Weights of a small transformer language model.
Size: 13 layers, 4 heads of 64 (1 for keys and values), MLP 1280 GELU, vocabulary 8192, 16.3M parameters.
Architecture: LayerNorm before each block, learned and rotary positions.
Each number is 500 + 40 x the weight over its row's rms, rounded and kept within 0 to 999. Layers, rows and columns count from 0. Numbers have three digits each. The size before them is the row's rms in percent of the matrix's.

# up: layer 3 MLP up, 1280x320, rms 0.131, rows 897-996, columns 0-63
# down: layer 3 MLP down (transposed), 1280x320, rms 0.125, rows 897-996, columns 0-63
up897 098:431491499465510519518533495515484611548554546484514612520526556464518485552536504489471531480531480520533561546607498505455514484498455515449492490553503556531524491539500490466580550527473580
down897 097:505502455508565441563498486529469497482502510518503495545469479551475506516526452495528404572454500525476484491415473539453483498510507492530536494538502472473472520453528433533518556509447521
up898 102:596467465454466516486571467467503509484489462473484447532475519435467495484496483576453464463462525464438482532484420522610440447478454499506531533506465574601550473531520493485564381462472483
down898 105:466579469497451461486482528573499518572524516525445474465571408415502500506513415521536498488475534568526502471540528531448541527431545471502546503532455529462472445492445466523557490420571620
up899 102:518516594489504565462602508567509509577550566564496458477526487500518525513486460456457475478527571456461495521482519463535472509540542522579470509476477425525580510501495539482557498569515498
down899 099:479513509579468486528466440467503549429547439514539436530418445472509490415428557527433529461467460503523457544503467508456572503560430414494495461497437523500498466477483459526460503478438495
up900 098:452530522469429462513509483534484501451503480528576554572457528521548532449474496563489465436523382478461528478538485456510481523493492421549521495533375525487481522454458472436541536424604551
down900 096:537491554588532547505491513518489468502480537440489453471486454475497491475479480563557553528549563469512459530526531499487526452419530584434459528488553482484470545480515472575507498452397481
up901 091:447490520500536503504538483436485465415538538560440500428498506485510520528489539549508537563461484554525469490378459538464488504531449506455511518485504476486524419487477513543521524529533548
down901 092:490508507553480472516518527575548542493480477445559454571527452547509504522533476519493522431441478480504563466595509435545467474478507492590511464542484514531448567536494521464487473466452453
up902 111:551479522484553408386473512475510496549583529522527536502513483510556519562484487438463511447480514499487579525500425475518521486518611499463508466485542459510516448521497475502460469475531496
down902 115:531475429542552463527443542531518481475480458541536507490432455480487580501539582485477548435559470571544539492509532481512518536520542459509538520481502478471379515528489517532519581513527494
up903 100:465515485523471550527488530446469481465473547534524495570533481501492478472436532512530512501504465532530428455481389457606538524565519470508401458570495536448493534433491493484458523570519527
down903 101:527528486462478465476520496566468529523496470511444501464389502458520466524512420459490556463521528459487527532541572518482459533464597452546492520435516490491518487493484475516468485416501496
up904 095:432542495461487487459549541459483478525459495489472473482513565545487584504463533466516539514512492530515444471481570478517537570456434503491518503474439562509466551460505590563494480457522485
down904 099:531549523491542546533459458564438473529460491470531504427516423454563526461486473535452460557523534494540512530528419512530473432545548498499454521487511420504487418523445427504490529471458476
up905 109:471502470438477397457517482510489497525420484399483479535528528513529402491501461512507559472545565536485505487497483567525564524498438517487551495484578571512475526497484431547448546495458462
down905 101:535409476514510454464587516442463440543480497574508523383522560539424526493454472531451500457472503473477592550435561509518457446483525523461449475481550459489494519552442533522548500469482486
up906 098:521490476535565513445492558520574494481467584488474586487528508488493492480486532512516426499446524475493458443506443469526438478541527517537439516425504579563393561510487505504542537524439525
down906 094:447463538495475474521472512476455525486461426568510401492492579516544544503455523472431544507559453585502561522459498488511497511544448390496535454500468476492511464554557535547440488496529485
up907 100:513467508405510496451450499473458528525497543492456459499494429479509507480433555440520515545443522536483498522489548455499579494549492472474483531497421475485486518495528564548439485533504545
down907 099:506484471525486527560544519447538480458429467498506508437583535529475462522561393522538487529595536512520575493573447508510435501437555505500521521528531532538472456505512475492517481514563438
up908 106:551523524533586491472532552469530477467439460534513438461503443490540458532456552502535439484361481544427496481470506470572499495435537556454452596467490453496507515442490522474559454528533540
down908 102:433446516447485495496497436513517532500453518539416420465434524506520459485445511511539499505504469572404529503517520560529397496511513538518502501491483514438557481481470453453505485513539520
up909 109:479631447429507522479497493421523540480472532487480578538447512390499525477460594459526507508548506472463515452490547453576427589483530498468487460532462480488444550483516525522498530497521516
down909 108:459494476488475557541554493486498536446441478504471588451483473491458517494507487524490510497496482526541493526446520477504439514551463529528440474455565502478498501523483572408498490386485525
up910 102:478495454553511482555457568521495537540498519481454492531530475506596557446455439526443555499467507581440466535521501479475501496467458506519491458559530516506483463497570420412455522435520476
down910 100:550488509520514509498461515531491563508527488516509593388493535477506482550523484466540461491497514524524533512560505470480525491519430527490524512450449477508391482504476476522496558570448579
up911 095:553487484504469494531531477550504460461482540458528528512479400523473485550530469505480428441559453462518521494495490454550465491445537444544537587497504536524490408466517451472455464555477474
down911 094:467506484490459494413541510471456447548490485494402526514556537557541472522503561504485548436403532561474484514500486472454613553515483479466543514519465513532478560429570522422459604415531507
up912 102:532500476505433633549484541474459483503516470461471537475458520556446434534584501513520454499483484510490460528479473506551514507505487443494552600465603527533459543520513549469509466485505460
down912 096:456493507492527479478528441553557441458474522552518480559535431414474458511518488477487563507470471486512525476478565496513493508516559543560462436516421440477527443528442493480529528534524525
up913 103:481407537510533511483429458537621481510546467515519498525486564505499511552469495544518502467492511481527543505576523470452498571456592511580503466441416447588535425468480519509550546458530576
down913 097:531499541443445565435534549528515476479479462517496402493577492500485544550533494454548546513537539484457467514488576477575485450528489488436494397545512468522418570543467491561465492513486438
up914 100:473419507461512492469517519525526495519476519498496430539490534465477494492431469510493509574528493504527533481509476502528499546470580485522567515460503484479529440500541517495500522565481434
down914 102:451545484526481437490513493569438489406482431579467570508455474486523491486505475521557481488450447466528467487456554438479541507553482563507542495516475474511528497435467523433487490516436469
up915 105:468482496485531462580533565437450518491462522540507597532458535463513504476456460517488464513432471491487447527435463494537459570457428552518502509447484474580520507541607525479501522518508506
down915 104:550537520466451531496486469530515480531485541516493511477552455529515452483547491468539487454494440514534528488463521474504513422352497512495501540602501556507465555465537481573500527428484541
up916 102:478485476492499519507512534425484537521430479474502517540425524420560534515499476489449496510564500510518536494447455554522559432533453549475501468476510451531562487469554581523479527533506447
down916 100:493509476475420519458612488452479554469441479544493429475536544464527457487548496480490525433497486513556580428518500560550427511501528500526541414562542473511497428494530506474540516440467555
up917 097:457469487469546531474470476486441522527476528515507518524451563450502568446463457517477527481542487521555512454483504487510502555536451537473552491432485482431505485485506422517403451515546453
down917 097:504524557482491564543468469527488503508469495483530454533530473492519479495567488501572505485457488516518513608513516483490510495480445519553495485537547526534458469423510467539440473499485554
up918 103:511473528448481468587571554485551500511524530535474566529525478537507424468544471436432492513555448529451467466484499485459532485539520548504540495529523527488526522502445516426490544484517469
down918 100:475497539437502519460477495476483489490459547509504478432456488540460486569472460583548506504491453535522481596491506513446468528443551436370573469477505492562518449501513496466491569530441448
up919 101:454487442425522535496474539498441539408497548515559516531532525553502465495479412459479434461457487510530562492504497478524466500487472553516498495500512510492484477450514396483523443453502478
down919 094:549503455588530481537504467425596463496460495477438532474455469493501487494550529522547534515512495491517461477437539481470541521525503480489466470542444499480439518490543597540431540492502469
up920 099:424512473494484416532500475481491448474425502579399527479538507517443472475456487515478538498402537495502541468536528583468493532523500611500477402528495580495538433457485552539464492501441486
down920 095:560479503553568548465524481545500562472560541475521454532564463531499526538619472471558503516589522499464485486484486454502488489466478466504530531526482458455436516529503503493521456443508544
up921 097:488498541480479524506528559483562544524551556514490516477460449526459503455470415548514525496492503498553417570458488499494498535449515487440526545475533498482459462509459531457534541527518449
down921 097:489554503505510544501517401567505524458465499428558549496537473515534518555495476472414461512530504545469520429522480476502481476484415524506454434550511449488533495474516490493514532498458508
up922 104:450494505516533439517448456456472482610427516495533475478463530459472545469426490485516481602443505570529458442453503460490509539507553460587561543496526515508528513457516485539484521418574539
down922 100:551476570468536566489494525475531524461458435556484462438548477604475480473476468486487557441547547485519468474523473495418518470432592515538455565478524470548483510539470462522421443545479467
up923 095:466465522577477454467522517494502462529476540457508422462500445448546477481497487600503521525489506504471504550508475525575584450517490526553560518565528473499458465533477410514475493509416538
down923 094:498478486421530468503513486462467490539448472573507570516481552573490478545514529423452516435479437504485506508519539508452464475559453487514461545530477508527566465528532589554459585558557445
up924 094:474440445505440498491501444478510453563431449459439576520488515472514408468493508514447515529510490495538466461534540515470496485527540504548483433600546526401496513519428514540460533529512417
down924 097:495497453508531526488527524484472517468526514488496491463489512559549483496580436575540490467493500486403519502526507505563550472475479556517502529435536509546510503522499476482489476464482496
up925 090:567508446529531474503534542497532530447546488497527523544495574427475448453480577476498523425555445523495468505480565547491506519553437501479448519482370516545434551514478542501478508457539505
down925 088:467526482474472518475495508509512561545483494498483546506517451594532524510475386478481469505514525456511543543489505458519484474523506505535477449541540482429518424462516466511544438552419514
up926 104:503534459503450533497536495592483468505510458445413529517448518529538487523543446518506519458468474512560460512542517499519514522541546487496516456466499527537508523511547491505518467435494418
down926 097:527528558466484455533474538499519508608498556540485484439534458514552490555438484490527482425492489512469471492578514500463550526503529409500528502540506508479434442490425511480467483466471509
up927 102:531470443460617500494511491527477514506447490464468464495411514467475527472505562554398588451494453471500506456500487529547500535432551508478561459531526447524546535440496472519549552441501516
down927 101:468548533549460555525450472403548477514456556596523548468536474522495455443509438479594438524435525513516437518430539589466464491586524543488475472423509493476462441486484465460406483561563538
up928 095:454482534424456516559469456456522455507421499528494536521399474535499542540492495485520479492474421525507508516475502498484521513558491481485461507512457500511548474552441471541569462505533494
down928 096:488466479513510494429530460521447449533525578537538519500531543378483493454519500513517515506463532485471515492472483541520531484472413549482500518499467489469496498483537510481452488522489481
up929 106:550503531509501417525436428475474463519537518502495542477585508519520498584579493542442486462419514518482463540506497547517501451521517510552457464491529543495549528511515455453512510431477488
down929 101:436476530537461552544520476506516497542496489498535418547495477492578510438511520478499473513511471519455529481500441453419474438437525506526536494485483435478466478511460529477526475488494473
up930 098:517553541469514563480593487565541583514532471512503500451570528463433427558597455544459430539517408500486614467513483457557396468471599478521529484525486477452436489481462504543506567509493462
down930 097:482489431418510552516463471476469455478448473575478520527466488482529526461458499446557530484471577493462473561491502535499532567538407531523538528533479552637546532492523466550512490517510454
up931 102:462480417534489550467514360494450407505502515554574507506438527526501414471512508485540537483571517514481450484594525553490501505535458598502483561480455507471441504465471545496527505574477481
down931 101:512482468446520445505459547509599551585458531509440491513592540492529528487474458429534420466447560505490467527476465512524498468518546470533569471499551420580517464464506419517525493438532452
up932 093:474476504476534531470512454504517479522581486480532522488542538552472501492498394477573499459522510491519547528533504479487414435505472504560471513488499505418539420498502548475480496533515502
down932 094:479504476519464496525501455488512489500407505492522503498491463492533457563519529491443490525422496484476464514448547488527512498463540544449534441428542476600484558500505485487531536489484492
up933 096:455393468510433535492548568474588527578553569521459441523482490500445542542508384534455553507459546448500495542533455488477520427525482542585456517537562527524455550502481527489509458588455396
down933 097:503507534400516513496435456569453504548539506441564517420529449462490508446572585481410501460502474499548486468501464483516533532466532503499462478512551500536456490519472520511528527414485544
up934 098:454488464528528548526448538492469475466490496508525509553521496434456461496451529545505567538582501496489503471490427400518544528524492514536565477563539589522442533400504510476463490615528555
down934 098:499548513501524433552563485528450544541471479506502563503457435514487454483514533483518427493495505495445548488511508508523462508499495549448489551430558474464520545479547456509484544450477439
up935 100:497452502524400506530557507546497596558509466556494477463473537483515519523539485476515523515477539497475502485511573546594507455518513550521525539481503491440519592488471457511502506574497533
down935 098:438480475596528476498457468498486512486513497522503554508449474556457468495483565508501469542449508541525467486510453475503443529488511496509535499504480509545498473485509539402499454461517526
up936 103:543477511475476458457518504527486504475499525486547576471455435488499541520522504496580529511540491545505462458530483535511544431533475477475479561543473576521426464461511440499475533486536509
down936 099:504547579478500528510523496488558514514516477496515463507442502500538472422495537557530454480486416453518528494514492501509499541435437491460512525501474538500525512492476486446559416501471507
up937 093:551512536557489445467436508433491562547506547524520518477508561478490512515451497441538505547428527446425488598552507490462529492541512469594445482446527509502481456535563480495530533518509511
down937 094:450561514485547498495534494510519448454485526491484406489514435508561458499562509507507446388555532536537482460472493519463483514499532477438585412489485464456545597562514506539495522452471515
up938 095:497516553454441493585487428544470598543501518547460504532516469535475542459437433518446510493437438540463500554463437467501495378476492529446512499498485554523500486608563467494548481491472501
down938 097:514476504534483521519374527469447468465552582485483520519506537511489525544524488485438528432583527513497554464458579492533523496436518468472515513445468490482482452481559517438526513549441472
up939 105:487556475458497562534458497436469501507430549483546442469497522455486476493526516514543476486502496468488546528473569521532498459530483534537536572467419541458530560460493543494523458517496489
down939 100:507458492446524433476496530519501464548494472512430558510442506509585529505457469472487504476478448500520458455490512449487512549485524504495507487454550496511485491568508507438492512396526463
up940 099:480464489521471500488541492531503551465399513573371557471476515528474496495494564500422476506458472418449507512463531504474484421491419404533495544428520493466509539511522540455424480534458538
down940 102:530500532518505539484477495556473463505568498470564454465481491465502535525532429508576529528584526594576465511530445460563484534544554542443469475559512519565483452509472454576561543466536458
up941 099:503472530493522507617472575589485499526481526452500517490509489499486553509497489494610442435446534484561499487510536503489389537500517496538520554405461529437506446461548528391452480538488449
down941 101:509524501568520464395549435484469553488540505472405444586476552537478490421510457524471482519522478476443500539513473491475521515530477521502473507541586542547503537517453513486513500466513512
up942 103:493504491476546489475464445514518494460503396552458497412468475437540486509576518478480518467521509488537442454512499498478470555471473454516539516502560492437525423525483548472527454499482476
down942 100:511523457475457483510487508534546485475462545484528501555522481537546486547488471508510487461486507530536506571548444497579517443535521471518468511440497450518560514457447458505453466580533500
up943 101:456454525458514544531487520513447476515500509420521537473501459450480564543416460467495506519501491451507526491468519430499515511509537468509402551534523485481515499567431512514505500536489535
down943 104:527462514544487451442537465555533585475527541490423485473524485547509426433534501542457512524512444496486514553494494533538529499514469569477537517499499498503522520416568447543507496502454471
up944 099:515481460454516528506517463447510446496496515565584580510537553521571439447483484469501483504503520552449573498498490500458461495492499535449477569526476511449463525541464556535482530495449509
down944 099:498501462548491547493452446501479480465567544505494529472523539516486451565547480498525486493498430533509414573508519483504547512501510467495520510513567492523446493535568497535483585521554458
up945 089:482556466521548538526499493566469520526466514447535414472514544469450553428515463517467502406526590541525517492546474506473456457537543492515592474501450504527469480474532484474489522464521474
down945 091:462587472522505486550477479453488535507484438472514499498575493483494511626606461424552517491471492498538674561494532520461530459526455534480490466485509467513435588557485472502500507458492548
up946 104:539465464523552454507478519494490477425489496544533531429465483497506516577438469460504501513461485456488509470404524518518472565506502497571499508568509491483469565423503476476473576524440488
down946 105:517477513518554434504510551549479559581458504497526529586491523500471498495412523470486500512517473563495503501386470521529441495545513500416522471438513515429585494439531469484554485533433551
up947 099:511470502605521485457490489515538533549427471467483462486431533518481545406533536522576556445547493480537523501531486452526543508540604515469430432438544514503467577497509493506499518529525499
down947 095:502489491470478535457497487499530490466549518534518526483515494453496463521424495525445474550457454462532436521502505550451471499485500521472540550551466462475495472513515503488502490514409533
up948 102:486463407503535512500527510553513504466454492528422440474538446573505500487501574524523549535421550501466508487529552479569504506554477559473469466480522494532480529524512522518475496559536491
down948 107:577479529443500487562504493489484529515472458536472520544443491484474525484496442500425456466546476498517451438436475526494626549525508508464475535449480467508544525455500434478488526476480501
up949 101:529447643494525501581588469507449513479443441554566501471491451434514431474528520557488545516458471505467640517515489464514518478511461516562525490575503483490476533508516546570504507446485521
down949 092:488533474532407524516609553579535509482492455497481424459484504487518482461507510498542561512486500553510582490476522552409550423554526563557459442549473483527500538530502559503464433353518534
up950 097:539537442527447510489390486470555486491453486502530529507501554500487502517539472507506530448503565450470497608575436438522504424492506510473483482487484485511498495547467438467500578503505514
down950 107:478462528509543526513581513520451468525533452436521481514591494505533429524428560578512467518475490487590455479550464498528407477402465503543442516498513561477540549477474461484482550399525391
up951 100:464484479456510501579477509464458479489541473484486466514550493524508483558496453540619495556534484461516434528605542551560496527533459532615492556498503529486523494462557503472469476514451503
down951 099:471523472508541522470527425493497494486556470495481540519457462445501509481461505480497479522520517559554510496513480412507495471479443505418493481480570534544547472546484490477454473432557542
up952 103:492465437460492464524474463458575430504411516503391536548540433426446485514517591459467512528486518513519492454482480518463507584434566491516492513448445451574533533567500470526568532547460531
down952 110:566481487421516506492509470525429483531508493560466537534501588468556513445442480489517502512547402529456456469453548516547579445504579516505491508527421480554547503488448482548506454415453496
up953 096:489471421465471496484506454537482451455530543530529463522527538502459516488502459433502456419519458569416483521472552524530489478554511507413472472513509460456464443502503459490502531506572483
down953 094:535503500571501559537509485468502454471557439485541460544484471512531530475476424527523522485525515489515485454460469503504468497476578455561493485523554483535533469513523565526493481516484474
up954 096:547496516516448551487536542478551490512535441520436479460485511475489464398478498448532561530431512477526489548540477501567504442497507470400535516471503538468542486463516513520455545479565486
down954 100:487514469513505498502390522521520481507511599544468482545540449552536541581531515474498498438580507519459603377510465463480509521491484569540501468466524494453445462512404475472579527559537587
up955 093:527473499527534439433548581485562509545517438458539444564458607424434497475545488521510484532543572540503452521513571520521465547504516468517457499449476509460439537494525548494446501466506516
down955 092:521483500498544508506473511495461574533552534502487511508575489513572517442484466513473513407465480544495524503600481513561471503395551506551481536502521461509394535512516520521517520487492543
up956 099:511552468517468477427557563538488560546505482527487501561487491473582493510471424465579496494529516575503465568412527538536523456611442470470533421540513509454502483550521500520459421529477434
down956 102:507477495538590559520497454515517492474534516513458469506537552562424469467477467503486462496511562492513533443571496576495554535396491506479499487549482527478508521487459398472540456482505487
up957 103:450498546513496409503531528526485506484524446513478383493539456431552489477538447526434523539548608427429507484438577496545503496407539456548498528469490490459506449533465457458467432571541479
down957 105:498469467531508442441479556514455524465482508478478471456460537456444535491531527526449472469507488446476480414446508458526479491516584490558473487480463518557447507458575486489514516528505506
up958 100:481532423536571543543436486583543509467532489530466519526416532552431499565477441460439496505547517573469490535507439490542475462514488581481458545521513534533508495484465483545503550462462522
down958 101:510514489456499481473516452438526455445485501515564415375619437518497517503536526450517452501493492558536448478522486506433505587514502493577459472478508462505440443508495537557469557484517517
up959 095:540498435445509490556493520498586490524453501462467560506495490525553493475509509545459495476529459534490485533491460445498487470399478578555548582525499538569577534506479432503524525520589484
down959 092:472519566530501474525530484423457488517495438526445505464562426476444482528445467437466490458477513445510506395543541505522521505477475518500487453438437447498444452501453515504416522507488505
up960 099:506512562579504508471499573498497463528466435515511506510482511559544538513531434428461503450447493510505534465456495431520532501423494474529563457460539519496534502555571529534520485476578581
down960 102:509534456468506537492533516513447565516484477438485444530555550554524545501493516518477502486424524510546516425540480539485472514498522510483462511547427535525543526483461490489492478501497453
up961 097:542451454563440532506396454457407463505476527430454434571528507513477449534457498519489458499555435495484481554530525555505512509510509543507516507484473460510366577473501528598478459563525443
down961 093:507527451444523436533505468457576534438523491533548525461459440522482533576506529512489557517486531480487550464511456469454504529491490563462550531419514545464607429515485526425513527537495531
up962 098:509520553462439524511485510454515523545482533401498519468473541566479496517501448509527408603487526488525558578487512512477495539402466505574555478558472534489402575429519477420495445475506538
down962 098:588492513533504398528466469532444507467491438581499447509431537550492533534485546553498554500511401451476485500532455560533488468556574472455428497427506528478531487524549511540502556465470477
up963 104:507502539593499507489544539520488476477485529558531483514511511465593506482488466517500477518465525535478504464564423462565530468530483482469498549476508490504508558431520573445557470538524497
down963 098:450529551478531534565531462468537527539528510522519492502518511527490509467523632516474438511507452508538454535446572565473483522517433509465473455535499473418539477584526522503498533453443497
up964 102:464470512519541499483508478499476527496550432587510457488560537456537544512505485530391486465499534513510529460490490474487526501550482529476499543548478524493482490583481476432527454445446539
down964 107:453473539525533504515484499531492433458561492487594478504526548470581569475469467545563472467460570553518526507452512477503512514456519443504476531574453460484515530468449544449502514575532536
up965 095:450537551468505494527470523520521440531466483466523546490455500497510514571581514478502515447527520482501535487523534515552481478520542430510525437500505610511525454553507489425487491559457500
down965 094:450501502538583519509536413531489455491499497467477461528463514517529522491505505570473519500488503464469529500552480503517450548512499532485452599498475439536513516479561585526574532526521540
up966 099:440468571555466459519473477515516503404554455457543498447527520557465536514515506504496505462569470502503411503489524435493479562538457470519450490490469529534505465489531547466495537490482461
down966 101:529449511476526559503496487486466533567510536450587578488446465589590422554556466516512478489481565437482430493464504490509409425477493522515471569487510534529506495490545482508443522471501457
up967 099:495556452508454498536558497497566464497530511552557537476478507486488507449516473425502460478476443468451473513585521487505546498489479457527494458443458584568387529463461477523507460513491489
down967 099:455479516428477515479453486536462495485502529502480497602493542494517449492519545492518533547514532523430525570481503438489478491505480401576515474507480496460544459493508542482554501510466555
up968 098:454486524517488525522521495522530502533454520488531522469548527488525489478506519474469542522493525479534547595449494465497566528539484518501539458504527484465477498582544490484437451580490511
down968 098:527510482483513471546510475479422545485516518519571530533490512467482504556455500530526469474451545476468514384602440548479453432520539484578434475534501521542553522469506487513500578466514518
up969 104:483392507509499538488536505471507475528476523403445511509381482426537532531489547458445454486503540543430547468500585517475513510548554482511519467435542586534527526498491526508474471526547519
down969 102:503514548548528452453439475490494475575563457454447453499548446539526476521451443548460498505577490486506503491430506539541534581458485568539553587469405482541505451495542564508568446534547490
up970 100:480481543442560489474545511517450482504574483529557531489545487516528544444483462436530536435537464471503497554550463518476417574516539499571589564446476470479552511555548540515444498482503534
down970 106:539565461573457528411510476514462532506517475509460427530484550469444474450470577503540453523553520503448518502526480524538538537425485526416443484539532443509508501514462458455432440474492507
up971 099:448400448455520493450456618492460505528601508510445504479549488432530505546509548524475494531546556478436467529520506490520628550568483470472449517620451517464541494523456530467465503529492509
down971 099:448571516486538515533506385449500436503472469507508459485496517545501530568481418501535487449498525521448540479494455504458405465514506521489558480424530539512530502443527529506442453584488518
up972 099:481465599511554523438472486472548453531409531573581554533509558577549436527497513503546454505548504510502469522550484521483529541519511476501523629507464458463574502465525518534502524522487486
down972 095:498551524497450484473570513511434606497488475453532491446482473499447457482576502490419518434472452427499551560463500453455518433433447508525549481533531515539472466519497437474491475595468536
up973 099:516588509521414449458530477501546525464555511521470435493539562519490430505461521542534532539550513510455487536558539498462520504506504516592442412523522525562515461503400441531524499549435562
down973 103:528453462565483501499520531539438522569598465479518513476461496523466524453627514427452474471479493448551537472457492470495447459505435489515537421518475530436505565515531527584527473572481475
up974 103:596444564483485531542515446513473521464578482523402530542445501555507493530507492566499450514530418497466559420555612481495431432564502458478489450552506518520567505439463492510445519492544467
down974 118:511479508492550495570454558552526504445592497460494476478538469509528514469532534521467516430497482536507508507513455445464446492489502407500551483579487557505531510493470506465499511537517531
up975 100:486458493486481510548486480544464504523501536514558571454560492468487437480449526464494463467453528535493481579604501541487481532512514462486476481480436445548469448505475538515504456465483495
down975 102:453521539493443571525528535534551466509492510478523509511457532465572497469479535567469513481551481467480467511436507508545538478448478602515487412516518449508490502491512422582454520522468499
up976 100:526467464456492501522457474403477508420483499535496515455429462547564431430500497586517489534494465557499543498547548476540551532502474543545448457484496498495492477524517500475526543502462492
down976 097:497566500537500473526504520549483463546514531559443554521513495477500541506485473464511550488486543504504502504482522522478479563489446434483555524513496531541495535427541562568439432495476510
up977 102:482482581466477504432528516602471572476486462448577494493575483478526482566559471523448506456523546474439508514478502497501436474493454497486485587502541519445474513478428516416490525531434483
down977 099:479500477473563460496505509525489561518507458531469457514493532578524535486481466482518525521558516571460471484513471484546539490496519510465506432520492486547519472508517498507481503538580551
up978 097:491505558492519405429474463543509567533518533422502571498519464515517558515458527560446494507452440472566457496474531504524551475477536497484584486497484586560583474511519497481534509541529465
down978 099:544479454565514471555532546499518471491488503510445524549475507481516495491493471513534461459531571503529479447527443482484506459564465464537433520499514474506433527509505523503480478503517472
up979 105:544450475529556556484538430507557446482510481527451521481509486543500555479446512481524460528497560470455562516567421508464574510534449550523512434465457528567516516595491502469507549526426492
down979 104:483445468462558453532545508389496514421504494484432443521432457475469482506492509527477420547498453488476481487477518470491523484463469583456481452548473490458424510464583398510560493462538444
up980 097:461541484488411483563498449525438486496499453542473532559483515523497495432427438528428532488505542478491524513518476496524531519514516501508571476494532474556533557488440419513532551498550557
down980 092:504441547467524421434525532517545531485497529497494512412500490532467437489554521472484463454457445511516508515422559495502532553545482417469503476460522472591441469467529612498482546463476507
up981 099:519566535443474486535499419527515425513415515492549571564462496510489510493417451503492484558579556502476505493515474461529436512486511461489458542510407473477560501524434533493536550565507472
down981 098:538531463526495430535508556503529543451455454526508532481477536484503484447579509511447569460462500516457519494492474544523500523538534517476507494440480500522520502402516455525408489446501540
up982 098:528481550490433446500516477538436535522543511492543493577545528499518462538459450495479519507522508405508501536558514463501522523490488444526499527499486492481463459520504487545532486498522486
down982 093:488462404537584530472518569483561480515492469536481464457483425501507511471529538492515455529531508544557449494439449594466498484501433558488476486505513471483459542466528494443507445534565496
up983 099:517538491576527474411474473559459502496472484527563502527478467486428526510518447498600540495513450529487440488492495476518535461550468462545538561476497483436503423537514483537546486469459557
down983 096:494456454505502527580474562437540511512497612539477467502512561442542491542452553555505454495492611459543477487524517506490418485526519472444463540524534561585505520504505531483554531462470517
up984 105:534509409570548476467509497552480468496536479515469499570526484472565577536486525537560453553474413485481452453471528498469463546541452519559509480510511540441556478521496451484494505383515521
down984 103:515494550418536527486536463490510504488452527437551499486521491506479433524529481517493524489546630561426525518592578526432480468473506462428517571458439408512441498470445471475462506559473491
up985 097:473514494470495434470569497519475605551523487498535466473518488478523482510496482491543487462530478511496548524485475424572500469467499480477581426536477500495511531508532473522474466474465473
down985 094:512574515519543532523436517539563512424505481537481581511499457478496533510489560478466501535513486435540441425532459572446486476496466607556467505482472526560486515508514553433484524528488534
up986 096:512516537579490506545536595479429467502520453502494486561477479481494505523447483568514489511570513480433480534550541510575537569478476550468476474576513464494361544520524497454481467470587477
down986 096:498456483510545485462512461468498502448486434484529471508524532536525469479579499510470521543499518525495561571494535501464417409498446476586451469517506507503564493514517456490514539439511436
up987 096:479504494456515529533445420476487566493478482454559557486520399507547490538487463478513546525439552534540493563500473488465526505541496440477490477449534561508472400604479544510455531509498535
down987 098:519542562552514425514566473517534527519465436513433472508435480401516516481554507505486439468528467532444515473516558462439508540477500549534538518524481434504474532495494448504564486446474443
up988 103:447545493524512488470464518506535481494457463514462445447464450472463494447529465510513527483491498529491561520448504540465496466563517512510552471500510403524530445436499511548477460532532443
down988 102:554464495482494504561473544530470554521489519459514601572528552504478531527502525438508437523541481502500470531553507455544516496421459485471542500528487550516479627580495498453488487464498492
up989 101:562507479503508494536582542522515490463515514597500486528504522497459472480418526483520487525544576471545444470528417533498500537459564464389458543521516526471479476495488481534620408584496543
down989 096:469453548481458561540457461501535548521496562465512565438428453523459504497417506539453606409522542534493483494518514473498528497484438545463551440438473468469495442481499482449440547514477507
up990 101:511425443521535429496478485456558437470522599513484509454518543516479500493509532428530459462541506570491492520467506523575558489517509563450472462519548505524508473490488518459484501450542489
down990 103:486583464494459529450573535507493513511434494515509538437447524501473555515537473505506537468516562448511490447438447553463492528453479452552502545528442532463510541576488504529554582517460433
up991 096:478446467509473544566601591443470479421464465508490486482537561491467507549527517500516530518477511505511551527440507574426527487454479479528499430490453535530531505547504451429510494534483540
down991 093:548529457492552514439436481555516500560541511467437463538527480524510492531444462505456488530505484485552442445556473458559456551526557476533472525524547475463490467427522565581475604464461490
up992 098:533518476494443530591475447481577503448470551532437489562533448439437453531503468485407518466518486500545488542556495480567529452512548551414519538536430484545492521477515527495477476481533548
down992 101:441493558526539520432537534561480466465616524477527480488499562548536496506444562462574502506432541460417576471457439512475489586498501487529561472458543501469495477510428487485434544544528488
up993 101:538492512547624532387466491570500526568452495562510443533495521515500533494467485517559540488475530508516541482488408568490493467470524512580522523467493545506490463499530421478462503532473473
down993 095:463534547489410434544554506447488501410479563525509485551469530484555473430599513475454502480469497533511501522509485446519498543514556425470414484539461462502456464446528469601558541536477531
up994 095:472461486481492456539509419450493503463495456543515513509453525427560486521498487493502519501539537482491569534550421484468497528474412505451490513539512513482538542533538517486536445483534450
down994 100:504501450555520604524558504522488393542464524501536477488504511458589496423524574471469501456484479527514474466506546470498503506541546589503524508482475569483530432487507488483432510502503540
up995 102:465517426514490480509495488582442489519544525479493451527492479483542417533561503492531459484485476474512477549507490459521429503542421522505466467537467485402511438508461468531458528518521418
down995 101:524511516434472479535437568466515480498515455521491467479502506513531456508529539488475471477500479500527490466521550551490572517498551448457486567466520541547532496511470456499534463551516503
up996 099:425465457452524452527501425456519440508474451478505507498522509532494452540442444415523531457523494506456526534573455457525429522536534537479485457485480512516554456513546562510557533476553518
down996 098:549495550490530539475526498506456523515516554485470462532427474553487501425509493590458525544457535482578444495414520517520561506475484508495543508527535497482444482428518511560499464542539505